Weights of a small transformer language model: 38.5M parameters.
Each number is 128 + 32 x the weight over its row's rms, rounded and kept within 0 to 255. Layers, rows and columns count from 0. The size above them is the row's rms in percent of the matrix's.

# layer 4 attention value, 512x512, rms 0.125, rows 79-103, columns 0-63
size [ 91  99 102  90 104 102 100  90  96  96  94  95  91 100  91  95 103  99  97  92  98  92 102 100  88]
[[ 94 169 164  92 151 147 140 148 183 132 112 106 150 141 144 126 124 158 104 117 156 100 119 104  94  66 118 164 125 117 144 116 169 130  88  84 179 188  81 153  99 133 110 146 111  88 164 114 137  92 196 137 153 148 101 102  68 109 163 156 134 134 151 132]
 [171 154 184 112 138 116 128 160  73 153  98 155 133 167 122 161  92 149 112 107 110 159 112  74 114 170 136 141 177  97 154 198  89 109 155 152 123 188 176 104 198 123 146 135 159 148  99 112 128 110 132 126 133 124 166 166 145  78  68 155  58 137  45 119]
 [132  72 123 126 134 111 128 124 157 134 150  66 145  88 115 174 154  87 163 117 105 124  95 136 126 128 194 185  82 100 124 190 106 138 155  98 121 124 139 141 118 108 117 229 127 140 104 101 174 115 115 146 158 102 172 166 173 198  86 171 156 137  45 117]
 [116 113  97 137 105 104  91 117 159 146 154  98  99 102  79 126 124 114 126 117 130  67 120 167 138 135 107  95  98 117  92 132  90 158 186 124  66 186 154 100 128 194 150  99 136 119 118 114 128  85 121 122 106 106 141 147 136 147 140 146 119 106 120 131]
 [ 89  87 143 110 183 180 161 111 106  92 158  82  73 134 122 139 148  94 160 140 123 179 120 100  92 203 117 139 115  47 122 110  97 127 108 159 144 189 104 139 104  84  85  91  97 171 158 111  97 169 183 166 151 145 123 106  92 171 118 106 142  92 116  72]
 [123 134 138  93 180 167 145   4  85 111 102 114 114  98 114 138 157 149 123 136  58 133 163  55 142 145 136 148 176 157  84  94 144  64 125 164 121  96  81 139  85 123 152 114  87 126 130 137 146 152 105 140 147 148  96 191  91 153 137 118 122 134 139 138]
 [111 125 153 153 117 127 140  91 211 102 121 139 155 137 155 132 116 143 124 116 155  73  94 116 124 115 146  70 178 126 135 151 155 105 121  69 136 177 158  50  89 134 132 162 134 122 100 101 123  72 108  62  98 114 145 153 154 114 134 132 124 118 148 150]
 [169 174  90 150  99 186 100 137 141 115 158 157 120 162  94 152  74  77 118 113 178 184 140 116 162 140 148 124  98 137 131 104 147 107 151 130 113 176  90  77 189 146 203 164  92 130 167  94 138 120 172 139 100 106  36 112 129  98 134 149 155 145 140 140]
 [110  27 169 170 157 175 115 151 115 134  69 120 136 150 175 130  83  97 156  93  74 142 115  82 117 152  46 157 174 153 178 158 131 158 140 148 133  77  90 143 179 158 187 138  81 110 122 104 176 123 123  99 126 146  67 160 148 124 124 143 198 125 134 130]
 [121 101 159  93 162 102 110 120 103 131  89 175  87 183 147 151  45 160 143 110 119 169 115 117 141 162 113 128  81 122 127 109 164 130 131 134  81 147 150 152 109 104 147  81 145 167 135 137 164 113 189 138 145 116 113  83 136 126 179 160 195 170 102 124]
 [149 109 147 179 104 141 110   0 112  88 127 163  77 171 139 139 104  56 152 157 142 108 103  90 113 160 179 126 107 106 112 154 190 109 103 184 136 147 175 154 132 166 120 141  86 140  86 106 146 109  94  98 151 121 107 129 165 149 143 126 134 140  84 155]
 [165  91 137  99 124 139  72 129 169  44 143 112  83  72  80 160 160 133 137 142 108 152 128 140 117 104 150  90 132 153 191 158 116 170 124 170 126 142 192 117 173 109 129 134  90 103 152 119 101  99 161 121 159 134 158 127 212 198 133 150 151 118 177 140]
 [103 169 165 157 156  93 144 114  66  66 108 207 131 129 156 106 141  90 141 107 156  56 132 114 124 152 127 138 166  86 117 116 142  92 138 108 110 164 115  94 144 155 170 136 178 184 105 100 168  88 129 110 113  98 142 149 146 111 140 106  90  95 113 122]
 [ 89 155  93  95 168 143 135 133 130  87 161 171 181 105 149 106 167 194 175 129  92 186 107 149  97  73 160 124 150 106 123 137 142 169 135 164 133 113 128 132 106 209 159 154 113 191 119  80 121 140 123 116 154 152 178 140  90 114 175 212 179 186 104  81]
 [119 159 121 151 100 142  93 165 105 189  97 184 130 119 144 130 110 176 108 179 110 109 138 176 103 126 115 139 176 137 153  88 183 161 155 109 142 147 145 119 153  72  95 181 104 179 111 151 126  83 106 100  88 126 141  96 120 128 143 115 145 144 118 106]
 [144 135 163 124 217 173 146 107 108  35 131  82 128 196 176 123 132 154  99 112 131  78  78  96 115 169 173 128 101 129 118  97 162 156 123  61 156 122 130 138 122 168 148 155 120 134 124 112  83 156 106 153 182 159 148 111 129 118  93 128  87 179 140 127]
 [142  88 149 103 128 146 103 118 103 143 126 109 110 175 137 109 110 130 141 127 105  70 104  73 111 146 175 196 107 143 166 110 165 116  69  82 118 176 131 134 123  77  68  68 163 131  85 100 192 136 145 104 134  92 104  72 117  94 118  96 150 111 120 149]
 [ 96 110 135 141 175  67 171  23 140  35 123 160 137 152  60 124 143 120 201  83 141 117 118  84  76 122 187  68 109 106 122 140 127  88 160 148 128 110 137 144  84 121 122 109 143  76 112 150  84 154 110 101 136  90 176 142 133 134 150 118 143 178 167  72]
 [148  93 123  99 162 109 132  92 112 139 156 119  87 108 152  87 148 187 151 109  55 139 115  86 190  75 173 136 105 108 123 129 173 197 152  67 140 133 131  79 155 104 154 111  92  57 171 137 111 112 128 111  97 130 157 126 107  79 124 187 140 174 113 106]
 [106 203 132 180 141  77 108 166 149 193 106 174 153 140 138 157 160 149 122 143 128 145  80 146  83 111 118 152  97 120 153 112  52 136 141  96  84 162  96 113 174 103 149 221 102 165  98 125 106 119 139 123 129 147 162 137 110 102 113 172 137 126 122 161]
 [141 121 131  86 134 130 128 153 113 134  97 152 122 169 108 156  64 146 116 117  70 147  85 131 171 121 136 184 173 120 112 146 110 130 169 111 131 167 123 159  88 128 127 132 148 128 116 105 122 121 117 110 138  87 165 145 168 137 118 130 195 168  89 114]
 [102 141 139 129 182  52 141 152  69 100 152 129  98 157 106  59 105 182 167 136 126 127 149 171 126 125 135  88 175 139  97 138 103 143 102 175 111 143 135 172 144 136 108 130  67 106 109 148 121 106 175  95 150 171 170 130 114 148 139 139 137 157 120 163]
 [128 106  89 146 142 175  83 149  78 118 155 132  89 104 215 169  59 108 137 113  74 120 110  94 147  97 127 125 145 161 131 150 147 140  79  59 135  87 123 107 142 121 121 163 185 141 115 163 149  88  96 109  80 146 124 107 110 153 120 119 123 131  59  87]
 [ 97  80 138 139  82 188 132 133 127  68 153 176 102 172 101  93 134 120 168  89 139  93 194 150 125 138 135 183 195 129 202 194 161 101 144 146  81 142 142  98 131 127 130 118 118 113 184  58 125 112  88 160 156 170 134 121 146 158 144 174 130 139 132 119]
 [113 108 138 141 131 134  96  67 126  81 107 178  87 129 100 104  84 168 130 121 145 153 129 137 154 107 132  87 124  87  97 165  96 137 136 186 103  80 163 204 175 132 146  95 174  90 126 165 192 183 158 150 132 148 118  80 188  55 142  87 161 154  62 131]]
# layer 4 attention output (transposed), 512x512, rms 0.107, rows 79-102, columns 0-63
size [ 98 101 107  99 107 104 105  98 105 105  96  99  96 103  92 101 111 108 102  97 109 100 107 108]
[[174  90 152 151 178 107  50 105 105 130 158 146 123  96  85 105 152 113 158 136  78 156 127  77 173 183 132 145  99 151 136 169 168  94 181 141 112  86 131  81 139  96 133  97 111 115 164 169 122 174  96 100  96 109 200  82 214 182 109  78 154 159 120  90]
 [ 99 100 129 154 145 168 132  96 166 104 142  98 168 156 119 140 154 117 153 129 162 143  92 106 104 103 131 102 150 126 135 120 173 202  71  91 121  87 105 123 114 147 152 171 124 107 130 140 110 140 177 107  87 102 126  59 115 133 117 135 201 101 151 125]
 [ 45 165 146 137 123 185 115  93 123 164 108 128 126 146 133  94  82 163  98  87 129 172 133 120 161 181 116  85 162 157 103 136 141 161 103 151 131 125 117 102 155 122 134  37  81  97 152 138 121 193 103 153 127  88 154  63 110  73 156 128 115 148 194 171]
 [118 160 162 129 135 132 132  97 185 151  93 144 129 154 116 141  86 134  95 118  81 141 109  73 131  64 144 189 170  52 166  69  85 123 107 197 142 116 120 150 119 119  82 142 136 127 111 141  77 144 183 169 135 117 118 102 128 148 102 133 128 116 137 148]
 [119 123 115 125  58  82 143 181 103 155 116 180 158 133 134 107  81 136 118 115 151  76 167 114 160  89 121 170 121 145 163 175 157  86 140  82 110  80 199 129 131 115 143 129 158 109  90  92 169  99 116  86  98 163 190 209 151 125 155 119 122 148 192 104]
 [123  89 127 206 112 107 163 161 190 115 136 143 184 147 146 113  97 123 164 154 132  86 112 153  85 116 120 180 111 123 154 136 107 166 131 136 113 112 154 169 144  54  90  78 138  82 119 152 140  94 202 126 151 155  92  49 153 141 118 169  94  81 161 103]
 [150 186 116  51 142 122  71 164 130 153 110 120  53 134  79 194 135 199 120 105 122 148 146 131  74 121 162 138  83 125 161  48 175 149 115 156 140  99 104 109 167 138 115 106 134 139 134 138 119 142 107 178 151 116 149 110 147 188 166 123 142 153 138 110]
 [119 115  96 124 107 122 176 101  97 153  91 119 143 116 122 131 186 131 131 135  63 184 104 115 102 148 133  83 163 114 143  88 114 183 123 115 141  90 100 152 135 136 109 125 193  76 101 152 173 192 103 105 127 139 213 166 142 114 125  77  88 167 148  94]
 [107 190  98  98  96  90 107 166 106 126 122 170  98  99 129 154 192 138 144 137 108 140 195 147 140 125 135 137 113  63 171 147 151 135 120 167  31 189 147 115 118 139 134 141 183 135 121 113  91 196  85 137 137 133 100 116 143 107 170 153 127 130 103 151]
 [ 97  99 121 104 124 116 120 140 122 105 174 139 126  48 115 166 166 128 120 121 161 139 158 109  84 147 142 135 168 131  87 103 120  98 151 131 142 133 100 108 138 124 161 150 133  40 103 129 125 132 109 114 101  97 119 171 138 135  73 116  72 116 173 131]
 [ 93 131  98  87 152 150  94 136 100 134 103 119 111  86  70 157 113 128 174  66 125  89 190 145 125 126  86 110 180 108 190 100 108 122 153 118 118 104 147 103 122 164 131 108 138 137 190 120 139 120 126 124  83 127 152 140 102 106 164 130 102  96 125  90]
 [142 192 119  94  86 122 165 118 129 163 124 105 150 174 146 101 142 153 153 102 129 124 107 164 147 157  77 171 141 130 116 124 137  62 145  71 139 130  81  95 118 165 129 102 151 177  60 130 139 128 108 171 102 139 145 128  81 124 121 178 105  95  69 141]
 [143  92  97 136 113 147  47 150 246 132 142  84 105  94 123 179 159 106 112 105  67 144 160 112 111 155  81 126 151  83 135 128 146 178 144 125 111 131 125 190 100 118  73 151 146 130 189 100 144 135  79 170  87 110  96 130 129 142 107 123 143 126 176 122]
 [113 106 104  64 122 156 115 148 149 166 107  83 119 128 120  90 124 124 109 135 153  66 134 164 136 128 111 129  64 140 175 162 197  81  83 110 142 131 113  89 132  48 103 100 100  27 174 138 149  79 140 148 148 120  97 129 139 132  93 116  94  88 157 159]
 [ 76  72 124  61 100  96 142 159 164  86  96 118 101 139 113  81 105  86 134 135 144 131 121  99 124 103  46 144  75 142 129 167 127 127 116 112 212 190 120 162  92 194 111 135 119  78 106 131 174 145 142 178 130 104 106 114 109 110 125 173 140 144 194 172]
 [ 88 142 143 125  77  23 140 105  92 143 101 146 138  60  94 177 165 158 170 111 128 163 161 140 104  88 150 113 142 153 147 156 115 105  87 137 114 126 106 162 138  81 130 107 123 137 148 143 174 121 126 161 134 139  97 122 124 158 169 112 152  90 110 128]
 [113 101 114 186  87 128 171 122 121 102 139 114 131 125 122  77 160 139 130  98 150 161 149 172 145 111 103 123 148 186 138 202  79 202 153 163 139 124 137 120 174 194 156 183 126 111 162 160 124 114 125 151 139 138 144 167 135 139 148 146  97 159  97 105]
 [175 142 167 139 113 232  99 213 118 193  92 107  97  84 182 125 147 102  53 160 152 119 162 154 148 167 112 125 141 138 142 113  91 100 112 152 127 146 107 175 111 139 150 160 120 166 213 172 102  94 105 118  96 152 157 166 147 169 124 124 115  78  94 185]
 [120 137 132 110  90  60 143 145 109 159  85 184 155  79 147 173  74  29  96 131 200 136 140 136  66  93 104 142 121 136 125 121 103 130 132 158 124 149  95 141 102 142  96 149 170 118 136 125  92  93 179 145 111 144  95 102 115 186 146 125 156  97 128 164]
 [142  86 134  85 140 117 146 118  94  66 118  86 146  80 125 142 195 163 138 145 166 106 178 117 122 101 108 133 130 128 150 142 152 100 138 184 172 165 151 161 109 171 170 118 120 115 148 130 133 138 107 139 144 127 180  79 151 168 148 137 134 204 127 104]
 [ 84 152 131 126 169 139 179  73 159 177 113 146 115 119  92  93 154 118 131 165 135  78 111 131 120 140 116 120  93 138  78 155 165 153  88 153 132  98 186  57 188  64 117 153 105 128 136 127  84 141 160 173  92 119 128 106 119 116 129 176  68  86 147 212]
 [ 93 136 127 165 117 193 102 172 183 139  85 103 174  90  96 164  68 108 114 120 126 133 122 117  67 127  75 201 130 117 133 119 195 115  95  93 196  85 154  83 162 105 112 127 155 108 116 116  91 105  90 131  76 169  93 112 119 180 147 119 150 124 136 119]
 [136 170 124 132  92  88 102  78 111 135 134 165 182 112  94  82 133 160  85 118 133 163  96 164 164 125 144  70 124 141 171  83 182 133 136 115 129 158 119 146 115 158 138 149 118  97 162 109 104 141 158 123 104 129 133 136 126 154 144 124 158 115 196  88]
 [130 149 166 171 126  53 170 112 144 151  91 101 125 144 109 131  85 123 113 140 137 198 128 127 103 180 106  89 121 151 107  76 135 100 132  72 142  96 113 184 103 114 117 106 147 156 134 192 146 140 192 149 148 137 140 121 134 137  96  87  92 127 155  92]]